config.toml
intermediate_size = 256
norm = "rmsnorm"
norm_place = "pre"
init_std_down = 0.0
max_grad_norm = 1.0
Each number is 200 + 40 x the weight over the matrix's rms, rounded and kept within 0 to 999. Layers, rows and columns count from 0.

# layer 3 attention query, 128x128, rms 0.105, rows 0-108, columns 64-127
204,177,255,222,233,178,249,181,171,230,111,200,159,217,163,204,173,226,187,214,198,210,263,272,195,248,193,226,186,204,240,109,255,201,240,201,285,154,198,279,124,249,246,167,181,271,149,211,201,236,244,213,245,247,204,259,165,189,207,174,182,264,216,172
200,187,285,214,182,223,234,159,189,190,143,208,159,212,186,240,240,172,198,233,244,153,222,256,183,172,235,239,144,188,249,209,214,205,216,168,175,169,203,241,195,179,231,206,216,224,185,225,245,156,153,258,173,217,177,158,226,178,250,219,198,153,232,277
155,186,210,175,207,218,209,161,179,161,156,238,226,218,224,222,180,236,220,222,239,164,260,272,199,178,266,192,204,230,217,169,236,183,162,174,282,225,170,230,116,247,264,145,238,222,186,171,232,192,163,188,183,164,280,197,232,221,243,239,154,165,199,206
254,204,191,168,180,297,116,156,178,205,243,255,266,191,236,170,155,196,236,253,274,187,181,138,210,212,197,200,148,206,152,150,216,233,173,206,228,187,256,198,169,208,199,212,212,158,183,224,202,222,202,156,207,220,185,158,259,177,147,111,178,137,174,187
137,159,232,224,266,152,194,175,212,220,150,145,192,232,191,183,105,167,141,186,161,210,188,247,244,175,153,246,264,230,198,243,239,235,206,194,265,168,166,241,169,226,222,185,235,242,155,189,279,287,128,245,237,267,284,230,145,201,184,195,203,175,129,164
241,183,216,119,188,177,162,245,222,189,234,219,221,278,262,200,217,218,189,228,266,215,204,153,180,264,218,197,179,183,190,200,212,210,162,217,226,181,187,212,116,87,201,219,241,181,228,181,194,209,243,101,244,175,170,224,246,253,178,153,141,157,240,124
236,205,209,193,175,120,245,224,187,141,203,230,187,230,177,250,214,176,145,173,208,174,199,169,246,161,214,193,233,172,177,165,202,182,261,233,175,149,189,262,163,231,234,202,232,224,212,231,180,201,242,241,173,255,202,207,142,179,205,219,240,222,133,248
214,218,240,234,240,249,185,181,189,193,257,198,201,166,151,179,202,222,191,192,215,174,219,256,229,140,233,245,202,235,209,188,176,212,272,239,167,158,179,201,157,215,188,212,163,256,178,251,203,215,236,232,241,191,166,185,202,157,162,237,174,185,155,217
158,203,149,246,225,202,195,179,195,230,137,145,130,155,179,148,220,244,240,200,187,232,130,188,271,188,148,272,178,176,241,177,228,219,251,242,294,224,220,176,160,235,169,258,220,259,223,241,196,200,150,182,179,178,184,162,150,201,239,233,167,196,177,106
170,220,218,176,115,221,204,240,238,162,205,324,198,215,187,202,177,261,197,167,274,231,208,181,204,135,165,158,179,204,204,99,154,297,255,236,291,192,129,178,198,175,165,196,206,160,120,206,209,213,219,234,243,203,220,169,138,182,280,215,186,165,175,154
237,208,223,190,242,229,225,237,256,214,217,170,237,267,180,141,208,209,129,198,205,202,140,239,149,235,125,216,199,246,186,170,203,183,179,173,202,144,207,212,163,201,253,174,178,173,179,158,166,207,177,188,141,200,211,206,246,190,212,85,224,171,231,164
241,176,143,191,216,119,200,222,210,151,167,174,149,165,137,180,171,238,159,180,240,151,205,297,261,263,156,196,157,216,126,248,146,159,204,149,211,242,175,221,238,202,192,200,247,167,266,247,202,265,254,181,221,244,204,176,240,185,138,128,219,202,195,170
226,192,208,182,140,226,173,247,190,193,152,205,262,234,226,149,220,184,211,157,236,225,206,139,107,260,177,156,214,190,138,220,224,182,148,186,189,221,221,169,175,203,128,171,191,174,181,190,244,261,186,174,112,194,301,228,260,208,162,160,213,225,194,236
198,184,175,245,267,179,165,245,181,119,193,142,127,196,159,157,241,193,219,206,151,170,175,161,276,194,259,222,158,188,274,287,224,99,223,155,228,241,236,219,177,207,269,182,304,242,285,127,244,172,228,186,194,214,209,137,194,263,193,185,265,190,162,153
236,219,121,192,206,215,167,184,162,232,190,196,166,221,271,152,175,185,239,180,215,193,139,165,186,166,168,234,249,49,186,254,149,176,169,148,287,170,233,201,224,216,161,268,258,157,219,112,220,245,160,200,213,164,216,186,275,223,259,95,165,153,209,258
192,298,198,156,183,146,230,160,190,246,138,203,167,179,250,240,133,215,167,228,249,201,213,322,242,148,214,229,176,236,216,178,167,258,245,263,218,251,213,188,131,193,244,247,165,203,169,212,145,220,243,244,279,168,127,206,250,174,174,223,173,210,165,180
231,207,212,210,177,165,233,164,236,194,238,257,134,131,157,224,285,131,226,235,207,253,247,242,168,175,165,196,175,204,176,164,150,237,187,220,228,142,192,247,216,118,194,186,180,148,163,229,224,191,160,197,197,185,182,164,163,168,234,202,171,194,260,183
244,233,186,203,218,148,131,171,211,193,242,168,197,202,155,216,142,283,150,238,203,201,172,157,109,191,258,165,247,201,205,187,163,182,118,234,223,215,185,245,134,193,222,232,174,240,205,159,202,230,289,135,171,174,242,294,175,204,260,136,184,231,121,206
207,233,231,187,92,189,183,225,185,160,160,211,225,206,213,217,215,203,137,203,207,249,263,157,149,192,183,143,187,261,172,212,282,195,171,172,264,187,219,285,144,190,199,210,254,191,196,178,222,289,231,280,196,170,289,163,236,222,190,155,212,174,245,171
196,239,225,171,158,211,226,132,208,216,131,159,193,185,200,256,209,279,242,274,248,183,160,231,153,154,239,163,144,207,206,234,171,205,223,249,179,254,176,188,161,207,200,254,196,204,227,63,190,257,233,252,178,191,185,172,177,240,130,209,222,240,122,179
112,190,156,134,158,155,217,214,151,230,146,170,124,121,355,130,163,191,279,204,192,117,275,151,225,218,310,174,241,63,96,331,250,142,282,258,182,260,159,295,260,266,224,194,212,250,211,198,231,153,236,224,124,91,154,279,203,251,209,127,217,137,240,262
126,117,362,182,304,103,184,167,208,249,249,220,187,190,197,249,145,188,143,244,256,192,199,181,211,242,205,208,256,263,238,262,214,187,238,217,205,200,273,251,224,161,190,164,179,73,221,238,266,237,137,190,195,236,217,187,214,247,139,196,286,123,180,119
209,213,194,213,179,172,188,149,224,171,122,182,191,160,240,133,210,165,177,237,177,200,199,254,184,135,160,284,196,198,252,179,185,138,220,169,156,257,186,275,167,213,303,186,150,164,229,288,215,215,168,208,211,245,195,170,106,179,250,217,175,190,193,179
220,164,183,297,257,170,275,233,188,160,210,114,217,155,165,234,182,238,222,180,191,212,247,262,173,188,98,180,201,97,171,163,149,207,170,85,315,262,222,212,151,221,165,72,191,151,240,259,190,255,152,249,202,208,333,241,244,142,197,259,186,261,163,197
213,162,340,204,216,196,147,145,145,237,110,187,212,113,181,242,225,220,250,268,237,173,174,207,246,239,239,203,189,231,158,134,149,133,175,224,204,264,231,145,83,273,151,158,182,233,247,207,198,190,259,183,196,225,263,226,194,216,197,168,112,239,118,224
205,174,188,218,203,231,183,216,200,290,189,199,133,255,211,160,230,293,204,264,225,167,178,140,194,219,238,283,199,323,250,216,160,220,167,161,189,151,289,231,158,187,190,272,207,231,142,99,83,231,135,236,122,222,133,153,247,191,300,222,106,175,170,285
198,265,244,220,194,181,137,164,288,179,205,141,223,275,246,240,161,198,102,249,226,220,232,170,162,127,221,126,200,301,225,138,211,158,186,277,179,174,234,211,208,193,193,273,246,166,223,203,113,163,267,219,256,172,137,129,248,162,261,227,80,168,271,243
224,167,221,266,187,200,260,208,181,121,205,266,191,228,266,212,230,117,211,186,217,276,190,227,265,227,193,188,188,214,197,196,305,191,189,164,230,169,200,264,127,156,249,153,200,196,197,235,215,167,97,289,170,204,163,212,190,172,125,176,149,164,224,207
113,249,121,195,136,153,242,414,141,146,154,184,241,51,184,235,261,135,220,225,140,269,151,271,196,280,157,257,225,189,204,106,105,146,184,181,157,230,197,308,245,309,152,156,289,198,184,285,255,270,242,283,203,239,260,281,249,203,222,244,185,278,214,151
208,256,186,217,201,255,192,209,242,137,178,105,142,123,172,252,238,112,140,242,94,122,102,155,241,240,162,225,234,297,244,234,171,176,243,180,182,229,218,134,202,72,271,143,225,203,167,223,210,161,149,188,168,143,226,242,193,195,146,111,120,182,191,202
264,245,271,159,131,195,197,211,237,196,101,170,131,198,232,200,299,277,215,206,249,199,209,192,183,178,152,173,194,250,218,260,159,107,158,257,211,209,253,214,179,247,134,229,240,199,95,165,214,211,188,167,91,164,177,206,190,166,244,159,230,264,208,237
189,208,207,230,251,145,225,189,246,244,227,189,208,188,144,168,304,143,333,169,146,203,177,130,209,216,230,185,173,182,148,125,255,201,246,170,218,168,260,187,117,207,190,195,221,276,245,198,236,186,174,155,277,258,163,216,222,141,188,150,284,129,205,213
199,169,215,215,209,173,173,180,119,238,190,185,180,167,183,258,193,194,136,217,166,273,265,247,193,232,189,155,315,162,279,166,287,232,238,229,158,204,153,261,93,237,238,186,190,240,187,191,192,239,160,219,190,171,258,231,194,232,160,232,174,163,258,148
179,226,195,237,252,230,257,203,314,195,208,234,254,165,201,170,276,214,232,197,137,173,90,169,193,141,190,184,232,257,197,175,177,228,255,221,209,182,230,173,234,201,158,233,236,237,178,177,194,185,244,241,199,230,141,250,239,126,247,227,200,251,193,228
257,252,163,208,181,184,131,194,190,181,229,217,177,179,193,178,278,229,167,237,116,207,189,136,199,193,198,245,204,154,172,213,149,202,295,198,208,162,166,209,196,149,246,232,255,217,200,180,256,196,217,220,206,155,201,176,134,225,172,201,289,133,214,205
193,216,175,246,175,190,171,159,172,233,167,202,130,170,182,178,214,151,169,192,136,183,241,205,251,240,208,271,264,167,179,191,165,231,265,181,219,207,170,245,163,168,245,196,164,232,220,192,229,225,207,232,216,198,189,249,218,192,240,218,242,178,225,211
206,215,158,199,191,220,214,143,198,232,207,245,192,200,199,255,226,198,232,175,128,146,212,194,142,155,212,198,220,208,264,188,264,248,275,182,263,153,169,149,133,211,187,188,224,230,218,237,207,223,203,198,188,175,215,219,88,231,195,266,163,238,183,233
207,193,190,186,166,238,161,291,243,223,240,177,195,248,218,168,162,234,246,240,265,194,202,195,183,208,245,170,135,150,219,244,187,188,160,263,198,222,181,198,127,158,194,212,207,150,154,208,228,226,287,181,221,206,201,227,254,172,188,197,131,170,179,195
245,136,112,128,156,217,167,215,219,158,210,180,165,191,241,173,269,238,165,179,193,186,227,154,209,179,169,251,183,218,130,255,173,194,210,200,227,220,176,202,199,176,219,224,215,167,255,215,215,193,215,140,213,184,213,188,170,253,229,175,217,197,194,138
190,182,208,211,182,194,266,185,241,196,158,199,113,126,153,308,203,177,160,217,171,226,215,315,201,187,181,205,255,211,223,207,252,244,257,216,234,138,167,272,166,229,231,202,211,299,257,199,181,187,136,251,222,137,232,250,150,206,207,249,192,194,167,251
176,250,178,125,215,225,180,235,236,220,262,187,203,168,274,251,204,129,227,219,173,208,219,155,226,175,243,176,135,140,186,88,207,220,229,160,250,218,274,122,289,212,259,200,233,213,240,206,122,144,201,171,222,243,190,192,217,216,219,134,199,220,195,162
253,164,202,233,165,159,189,270,211,238,211,169,174,216,199,181,146,247,232,196,249,218,236,117,246,197,166,139,210,241,158,249,142,210,212,159,173,198,244,163,208,198,172,200,171,209,230,202,212,221,232,181,211,165,169,186,153,164,187,165,213,202,319,183
187,135,231,263,163,251,179,237,201,195,208,219,210,179,150,151,172,185,210,234,241,171,191,219,292,177,219,232,255,229,236,281,223,206,298,244,192,247,188,288,120,173,216,280,200,177,253,212,220,201,183,226,191,245,192,201,153,163,171,302,221,212,248,217
128,175,179,167,288,176,155,187,215,148,241,153,217,286,212,243,224,173,152,264,199,194,113,189,210,164,212,211,149,238,170,239,160,201,126,185,262,216,166,223,156,208,195,190,224,188,246,245,176,196,188,179,196,199,187,234,256,276,150,158,236,161,194,195
247,213,188,210,189,199,212,205,138,180,161,256,167,141,235,153,182,139,173,186,250,168,166,239,225,193,179,172,212,262,177,280,229,187,292,202,144,247,236,180,185,205,226,221,222,235,172,155,255,176,200,190,166,236,196,253,209,221,162,211,276,200,219,188
240,209,201,260,248,191,170,179,283,137,216,129,157,186,160,293,236,218,230,192,120,195,273,204,164,227,246,302,216,87,250,196,167,193,220,220,164,287,232,267,286,169,161,186,196,217,137,212,229,213,202,193,286,189,201,166,176,171,206,191,210,256,180,284
130,174,290,174,184,226,200,146,175,152,195,209,203,223,103,226,242,153,236,314,207,228,253,266,182,227,233,209,193,242,203,197,168,167,172,188,116,192,177,220,169,260,229,176,211,170,214,256,273,189,163,175,128,212,282,173,94,207,132,246,226,226,177,192
157,165,246,148,189,279,264,210,230,197,185,219,189,211,149,239,209,158,232,175,247,202,108,187,148,137,233,201,116,124,255,155,168,197,118,142,251,186,138,196,245,234,143,204,168,157,202,142,180,222,153,216,161,223,139,190,297,208,193,215,159,154,43,234
195,187,299,232,194,223,212,193,133,282,129,187,135,280,255,212,185,269,267,168,221,142,223,172,149,181,137,226,231,213,276,286,250,214,214,211,122,167,180,199,275,209,179,223,197,231,172,158,166,174,147,248,192,165,203,268,193,225,143,315,166,200,251,260
249,268,82,135,167,151,206,222,215,161,234,194,246,166,120,157,167,177,216,227,248,267,186,199,175,135,170,163,188,264,125,178,210,161,153,159,78,282,243,203,231,181,184,157,256,172,237,296,188,216,188,199,139,261,265,201,150,137,215,142,190,191,183,174
227,182,243,283,241,132,180,196,220,126,225,199,122,246,209,186,167,212,228,245,260,238,239,218,204,236,188,162,175,178,218,194,127,138,156,177,247,179,237,137,181,207,170,238,184,215,195,190,186,201,217,144,224,220,159,248,209,252,211,174,96,141,205,180
225,253,202,157,134,166,255,182,221,188,111,152,247,182,187,190,198,240,188,199,136,215,183,244,252,215,212,240,209,229,183,292,152,168,185,313,209,200,167,161,256,225,228,234,216,271,159,241,173,287,235,187,219,152,234,174,273,188,129,226,143,157,174,173
180,201,237,81,190,159,201,205,234,219,170,196,260,152,229,267,242,132,163,239,201,143,237,224,173,149,130,122,188,250,254,257,197,222,116,263,226,158,132,265,259,160,327,171,194,132,242,218,145,154,125,195,153,149,181,140,193,226,202,217,217,288,177,204
189,215,171,172,240,201,160,223,110,205,124,200,149,207,134,217,154,181,241,222,199,178,240,195,216,208,101,166,285,188,162,216,205,192,210,183,252,201,157,104,200,191,237,254,208,170,245,303,198,245,200,172,209,153,161,251,181,189,179,108,79,221,177,305
217,165,239,220,236,228,189,139,254,151,234,213,287,228,269,197,204,230,221,200,184,197,205,256,260,145,286,223,181,223,241,219,165,117,181,237,137,259,180,157,224,209,258,181,201,184,180,183,183,215,149,202,213,300,210,317,113,185,255,75,249,141,262,122
221,167,259,211,188,189,195,206,194,250,194,261,154,231,220,176,184,154,250,235,275,239,222,260,203,218,245,151,137,190,161,181,185,187,150,218,198,219,175,176,234,237,216,196,172,175,207,237,234,123,248,255,229,170,233,203,250,206,233,255,232,175,180,228
212,160,168,173,161,163,219,208,248,192,204,226,251,227,125,323,270,266,172,178,188,183,183,244,161,256,174,216,156,143,229,93,207,203,206,201,219,198,245,187,174,191,129,250,219,236,249,219,144,267,174,301,213,172,237,256,230,159,236,278,212,231,278,129
192,217,225,260,158,199,202,234,195,170,178,220,212,203,159,271,141,176,225,119,301,212,166,198,240,146,288,183,108,204,200,178,141,226,256,162,268,115,208,215,229,223,105,119,161,117,227,243,249,158,310,150,157,293,256,284,205,156,231,228,251,248,173,197
244,202,140,134,171,186,226,209,219,192,226,221,230,255,292,248,199,181,145,208,205,272,205,201,303,249,195,223,55,186,192,273,229,267,190,183,210,140,222,241,199,237,177,137,254,126,241,269,118,235,243,276,231,141,189,211,168,271,261,248,237,235,227,183
216,255,202,278,197,163,208,189,193,241,207,145,169,192,211,167,261,195,196,212,149,161,194,165,91,169,216,176,177,153,157,183,161,192,228,182,250,146,217,185,251,210,220,171,188,206,202,218,161,182,237,280,200,229,167,218,262,126,211,261,127,167,146,159
222,154,105,269,250,192,201,203,184,163,241,205,224,174,232,186,210,145,228,172,209,144,269,206,197,267,198,180,221,277,223,164,166,213,199,183,197,169,180,215,148,99,302,153,105,133,204,171,222,254,101,151,124,198,162,204,260,272,243,166,254,169,289,337
177,143,175,96,213,225,179,172,169,240,164,241,124,270,228,224,161,182,89,132,219,183,166,252,184,103,247,163,218,204,215,91,223,160,222,221,214,144,202,232,173,190,154,175,222,139,240,132,206,238,199,158,214,214,222,117,111,162,242,226,204,121,226,246
182,239,235,253,200,211,238,100,251,167,241,207,157,215,118,210,254,190,145,177,248,170,280,246,210,213,171,178,243,180,218,164,73,208,252,162,167,159,147,283,61,279,259,253,231,149,162,267,212,252,305,205,214,234,226,311,161,213,151,321,136,261,180,124
135,171,136,263,203,232,207,174,287,141,252,184,220,293,237,321,176,268,270,160,372,327,91,191,195,231,148,196,156,157,218,105,142,197,327,341,161,139,242,321,197,197,137,223,159,218,264,239,195,172,256,193,173,263,157,101,202,209,201,257,208,121,188,200
214,238,294,237,176,151,189,160,166,163,180,144,214,178,231,226,212,227,194,204,252,196,202,253,237,201,214,163,222,172,215,198,190,204,218,237,180,192,226,180,201,220,241,199,146,149,212,227,229,229,208,204,186,174,223,224,206,206,207,230,210,211,177,193
118,192,125,209,220,208,171,194,245,231,236,186,227,204,168,165,218,228,242,190,186,206,183,179,213,211,221,179,184,197,192,192,231,184,202,208,253,239,185,279,188,165,206,204,196,226,213,137,188,181,236,192,229,238,192,161,173,235,236,182,188,192,232,197
237,207,87,182,207,248,201,201,262,214,272,225,196,219,186,192,208,198,240,226,142,202,173,153,180,202,228,233,167,210,184,182,194,179,179,204,210,205,168,253,207,178,144,200,221,306,191,215,112,158,143,153,233,200,207,173,208,221,206,208,175,168,198,205
218,215,157,155,193,228,210,142,218,255,225,204,231,189,185,243,199,220,171,251,177,162,201,179,181,187,210,217,151,268,234,135,214,226,148,158,229,165,211,230,189,202,266,195,182,176,170,171,153,198,195,225,180,175,144,270,193,193,227,230,140,211,219,213
213,221,235,200,191,229,168,177,179,170,209,181,267,209,172,162,216,221,171,217,205,191,154,187,211,192,177,172,158,218,230,199,200,223,211,208,174,221,203,246,170,208,221,162,162,190,232,239,112,215,158,224,206,167,213,180,224,197,213,222,191,191,194,190
171,135,146,185,187,146,239,264,209,191,215,165,118,186,165,216,169,215,260,129,242,175,260,171,231,205,192,189,183,247,139,234,214,180,204,204,209,225,175,170,158,256,151,224,259,312,233,213,273,152,187,160,167,250,214,215,161,177,219,195,250,178,221,183
183,186,220,265,152,203,198,237,193,190,139,214,145,219,173,192,185,217,206,239,192,226,236,230,213,178,250,166,246,227,227,222,181,221,247,201,241,223,195,223,214,193,269,178,258,151,205,194,189,221,153,221,191,150,168,310,194,264,193,206,189,189,189,187
239,209,231,195,193,208,249,187,178,173,167,217,161,242,176,254,247,125,205,164,176,182,243,177,158,258,237,221,150,239,245,223,194,196,222,197,224,216,168,228,205,265,203,168,194,145,201,194,202,204,179,244,246,170,159,239,241,170,214,292,213,253,178,154
194,179,205,285,173,286,175,213,179,186,175,181,141,236,186,213,195,214,236,176,237,222,193,232,162,216,213,186,269,246,146,159,166,173,150,163,220,195,145,170,194,183,200,157,209,230,230,157,244,231,164,198,232,214,218,209,260,200,205,197,171,193,156,196
206,222,198,230,179,233,216,223,190,247,233,210,220,180,200,145,226,211,194,230,187,182,272,216,162,198,200,189,195,202,187,240,218,176,193,293,214,177,212,178,265,221,157,256,179,163,216,210,211,238,238,171,131,175,160,154,150,227,245,230,190,203,205,189
174,200,229,239,311,154,146,155,207,220,222,190,200,212,242,224,182,154,136,224,209,192,212,160,136,189,186,171,147,192,293,213,163,152,196,218,153,223,188,196,193,208,209,167,98,189,183,240,295,213,170,226,169,201,205,229,196,173,218,187,222,153,216,197
163,212,179,254,168,160,158,208,172,261,120,208,243,170,153,168,199,178,160,234,140,213,173,238,227,180,209,161,181,215,257,215,171,231,244,191,199,194,197,167,220,187,218,195,165,163,181,158,179,245,239,240,182,154,197,199,193,267,161,174,233,210,251,159
158,202,247,259,196,234,216,204,193,260,222,247,183,148,144,174,182,197,203,189,258,164,255,285,224,218,203,189,197,229,200,206,208,221,129,177,186,158,197,188,163,234,230,195,199,228,210,103,229,202,192,154,240,179,190,165,202,200,197,225,216,196,212,168
203,174,182,173,258,129,219,228,122,180,138,182,191,199,199,174,203,245,252,231,127,186,211,226,170,194,202,226,164,193,181,149,169,194,160,67,230,198,181,184,218,242,258,126,129,159,195,107,171,202,238,218,135,115,176,225,208,251,214,182,203,174,240,194
222,184,190,169,228,151,210,157,248,191,302,135,247,244,247,173,199,238,163,217,195,179,133,189,221,185,172,177,228,125,239,226,235,203,226,180,197,159,246,147,238,157,232,245,178,145,275,178,210,182,221,240,149,121,153,198,161,191,182,198,235,228,231,147
251,197,173,223,209,171,230,250,214,100,257,156,188,204,167,238,248,204,236,181,197,209,120,202,97,106,170,248,211,228,228,168,182,188,192,172,195,167,209,198,195,202,153,153,210,236,189,163,200,182,191,221,160,180,195,243,141,125,200,158,252,196,159,170
242,204,255,256,221,220,172,172,200,155,216,220,243,164,174,191,217,277,165,184,283,239,185,141,139,145,185,224,159,209,211,233,155,173,165,257,212,240,225,240,169,235,223,188,231,164,170,255,167,300,242,156,287,238,186,153,226,164,225,290,196,198,197,257
118,159,194,163,188,184,226,199,150,206,209,169,238,281,289,99,250,132,190,248,217,218,194,216,207,215,197,224,188,202,247,171,249,195,220,172,209,186,235,206,177,226,246,148,247,147,196,175,200,202,181,216,138,221,123,133,228,189,203,252,210,205,237,228
142,123,174,226,247,242,196,217,282,134,216,203,211,132,150,210,120,220,215,165,156,235,181,194,162,238,217,221,176,246,280,149,248,179,254,160,258,174,202,188,217,223,153,155,192,203,188,235,173,170,228,245,205,193,190,228,220,146,187,160,182,174,146,186
232,137,212,187,259,168,208,253,241,228,263,189,154,199,167,199,239,158,87,212,230,194,190,267,243,145,206,192,220,189,209,304,182,184,158,222,157,220,212,217,233,210,198,204,184,196,224,208,184,209,170,168,213,218,192,179,249,130,200,132,179,208,226,172
174,228,227,201,244,135,154,207,200,171,196,283,159,213,206,259,171,218,123,224,221,195,251,163,197,178,219,231,154,234,175,230,184,162,232,136,136,156,216,163,203,227,183,198,218,212,195,211,164,246,234,147,258,200,168,141,161,180,168,227,255,260,211,182
190,249,228,200,229,142,130,193,231,191,171,117,250,110,200,228,203,209,137,189,186,212,187,186,220,146,184,172,184,183,233,260,218,191,195,255,171,213,244,232,223,214,165,214,181,180,175,223,149,272,226,256,196,180,192,137,238,216,198,206,158,274,213,180
212,176,305,171,295,258,204,215,226,189,170,222,162,212,178,175,231,150,175,191,217,149,196,162,234,230,247,254,247,220,224,216,224,238,162,228,171,167,205,247,204,243,151,211,183,190,200,219,196,166,207,223,151,241,159,254,207,230,173,222,220,216,198,224
172,233,198,193,239,222,196,240,171,238,241,201,186,204,307,233,227,163,131,192,243,158,196,203,168,166,205,202,215,207,217,141,160,232,224,169,169,218,193,158,204,276,143,215,174,149,206,170,155,189,157,215,144,193,229,159,131,172,191,222,169,196,190,166
151,204,221,162,250,147,160,207,148,182,221,212,163,239,234,223,171,157,158,210,234,210,247,206,203,205,174,180,153,189,167,127,167,166,212,221,172,227,122,299,162,152,180,205,181,218,172,208,163,179,244,189,158,203,221,259,164,203,261,189,227,129,262,238
230,205,187,195,213,158,185,174,158,141,162,170,153,206,180,176,200,239,167,256,193,182,159,225,131,167,218,187,190,189,178,224,162,140,221,212,168,238,230,199,265,134,128,219,194,224,223,200,232,215,155,231,165,246,152,235,128,227,191,223,220,201,242,230
164,209,199,188,220,207,244,273,196,213,164,199,194,151,243,255,198,155,164,207,250,233,165,204,154,248,161,138,198,195,193,240,242,188,221,211,218,183,149,192,190,192,251,172,190,261,157,253,195,173,244,246,187,182,200,222,240,202,215,264,152,164,161,222
220,259,229,169,200,214,264,182,168,204,193,172,99,200,160,245,185,166,187,207,211,177,182,194,179,207,143,271,152,191,168,190,170,204,244,154,184,156,218,212,225,219,107,211,230,159,191,165,189,122,226,251,175,163,267,163,177,165,223,243,197,204,208,232
190,189,179,194,172,225,297,256,277,172,162,195,201,156,135,170,199,184,240,239,163,151,195,194,208,172,199,188,189,241,172,219,208,201,254,264,260,184,159,130,167,195,166,229,201,250,200,190,144,208,193,232,249,217,155,219,199,216,236,267,265,190,149,177
229,184,195,149,141,245,156,201,102,166,182,223,195,251,184,209,164,223,215,157,263,258,118,255,186,159,160,226,154,247,170,170,200,167,139,174,173,171,144,237,164,212,223,195,183,177,209,242,180,248,111,191,147,197,264,179,261,224,220,214,168,207,176,240
218,210,193,188,155,195,171,203,189,224,238,254,221,279,143,168,184,240,154,174,213,224,244,254,209,273,120,165,230,124,198,178,243,217,150,216,134,229,238,258,225,217,154,154,212,229,236,240,157,167,205,232,199,191,150,187,254,191,224,234,179,223,166,188
184,212,162,215,156,222,216,157,233,163,207,215,216,245,152,212,245,165,201,175,241,163,178,192,200,236,228,175,158,185,120,182,196,162,142,208,172,160,197,174,174,264,156,191,190,196,191,237,265,158,183,186,243,249,216,196,235,197,144,200,230,207,165,229
216,192,205,201,224,207,195,194,184,236,190,184,235,209,142,209,205,197,138,189,175,148,182,163,134,223,186,198,183,258,209,261,172,214,191,189,268,225,205,204,160,188,211,196,224,291,270,207,215,195,202,158,233,187,214,137,265,225,224,185,211,196,209,159
167,217,145,198,218,209,179,193,229,222,244,203,179,175,266,194,162,158,261,192,170,250,220,181,215,187,186,257,227,195,159,166,157,176,188,206,181,259,220,249,238,185,178,225,203,272,145,235,146,134,140,243,207,186,169,214,184,233,171,176,168,138,202,224
178,215,196,197,242,194,227,199,210,220,195,210,165,173,258,215,169,173,214,153,128,179,199,171,150,186,153,197,222,193,169,206,233,203,195,153,229,217,181,202,211,212,171,149,243,270,214,270,256,152,172,187,173,198,195,199,205,224,176,203,239,213,224,184
212,238,208,189,135,243,158,212,180,183,207,236,180,235,195,235,230,121,271,191,224,242,233,228,234,186,220,200,229,209,194,196,170,181,240,250,204,158,199,190,217,168,168,153,216,189,146,220,212,222,124,187,179,228,185,261,186,245,167,293,203,183,152,210
226,239,210,175,199,255,226,207,210,228,185,201,193,244,164,207,215,142,175,229,217,187,175,194,166,284,159,230,192,255,166,215,176,220,237,220,258,206,185,244,174,158,211,194,206,212,183,236,176,214,219,142,238,242,257,147,237,243,216,226,174,142,169,208
168,215,204,263,218,201,197,228,181,197,174,172,224,160,202,172,194,177,186,193,205,226,169,169,141,249,159,235,216,208,165,224,172,216,214,172,209,184,156,221,186,249,298,138,135,151,231,202,198,182,203,243,184,164,274,166,196,200,209,154,217,136,189,209
207,179,243,159,286,206,219,221,157,235,257,167,181,196,187,214,219,242,196,245,252,196,226,171,210,275,219,199,171,200,220,181,225,229,183,247,173,251,217,223,217,200,195,268,193,258,180,203,175,186,240,149,277,238,196,132,204,131,224,209,217,172,156,199
253,169,255,197,139,237,192,264,168,201,198,147,218,219,238,210,237,136,219,172,182,204,187,237,175,275,218,243,224,165,181,178,214,184,226,159,156,211,231,200,216,196,132,182,194,190,194,178,128,185,176,212,240,219,259,235,210,192,188,222,192,230,204,195
183,273,253,139,243,212,160,167,212,156,190,211,190,185,186,209,212,212,222,142,121,222,198,170,141,195,130,174,185,261,227,159,224,240,152,145,257,241,185,210,171,185,162,201,239,199,223,174,223,180,230,187,177,182,174,176,225,210,235,174,177,134,185,165
233,209,168,212,232,214,233,163,244,228,235,246,186,232,239,219,209,169,195,179,258,186,213,208,207,178,218,245,130,258,178,128,207,232,183,188,189,187,211,278,173,228,192,236,213,174,231,175,230,192,230,192,208,248,164,104,216,195,189,239,166,197,177,192
138,245,218,216,166,214,173,152,193,233,192,181,164,208,193,200,155,147,245,219,241,191,177,219,285,239,192,172,154,197,227,137,141,137,297,207,232,221,154,181,258,147,219,246,143,215,152,218,215,193,254,200,245,231,101,202,172,183,191,202,231,222,194,210
199,209,214,197,130,138,203,179,150,170,197,136,223,198,210,197,189,192,233,220,248,160,200,197,266,198,200,200,176,155,184,214,143,250,159,197,199,250,244,170,194,186,196,228,217,143,208,192,191,227,242,223,190,273,220,230,211,187,188,261,243,206,150,110
225,143,205,184,222,243,239,224,242,154,259,178,163,210,231,251,146,201,163,227,168,146,229,221,177,230,219,232,232,206,158,187,148,167,185,254,158,274,152,263,238,187,165,233,223,207,136,300,174,261,174,181,219,203,243,189,128,203,182,218,171,123,203,271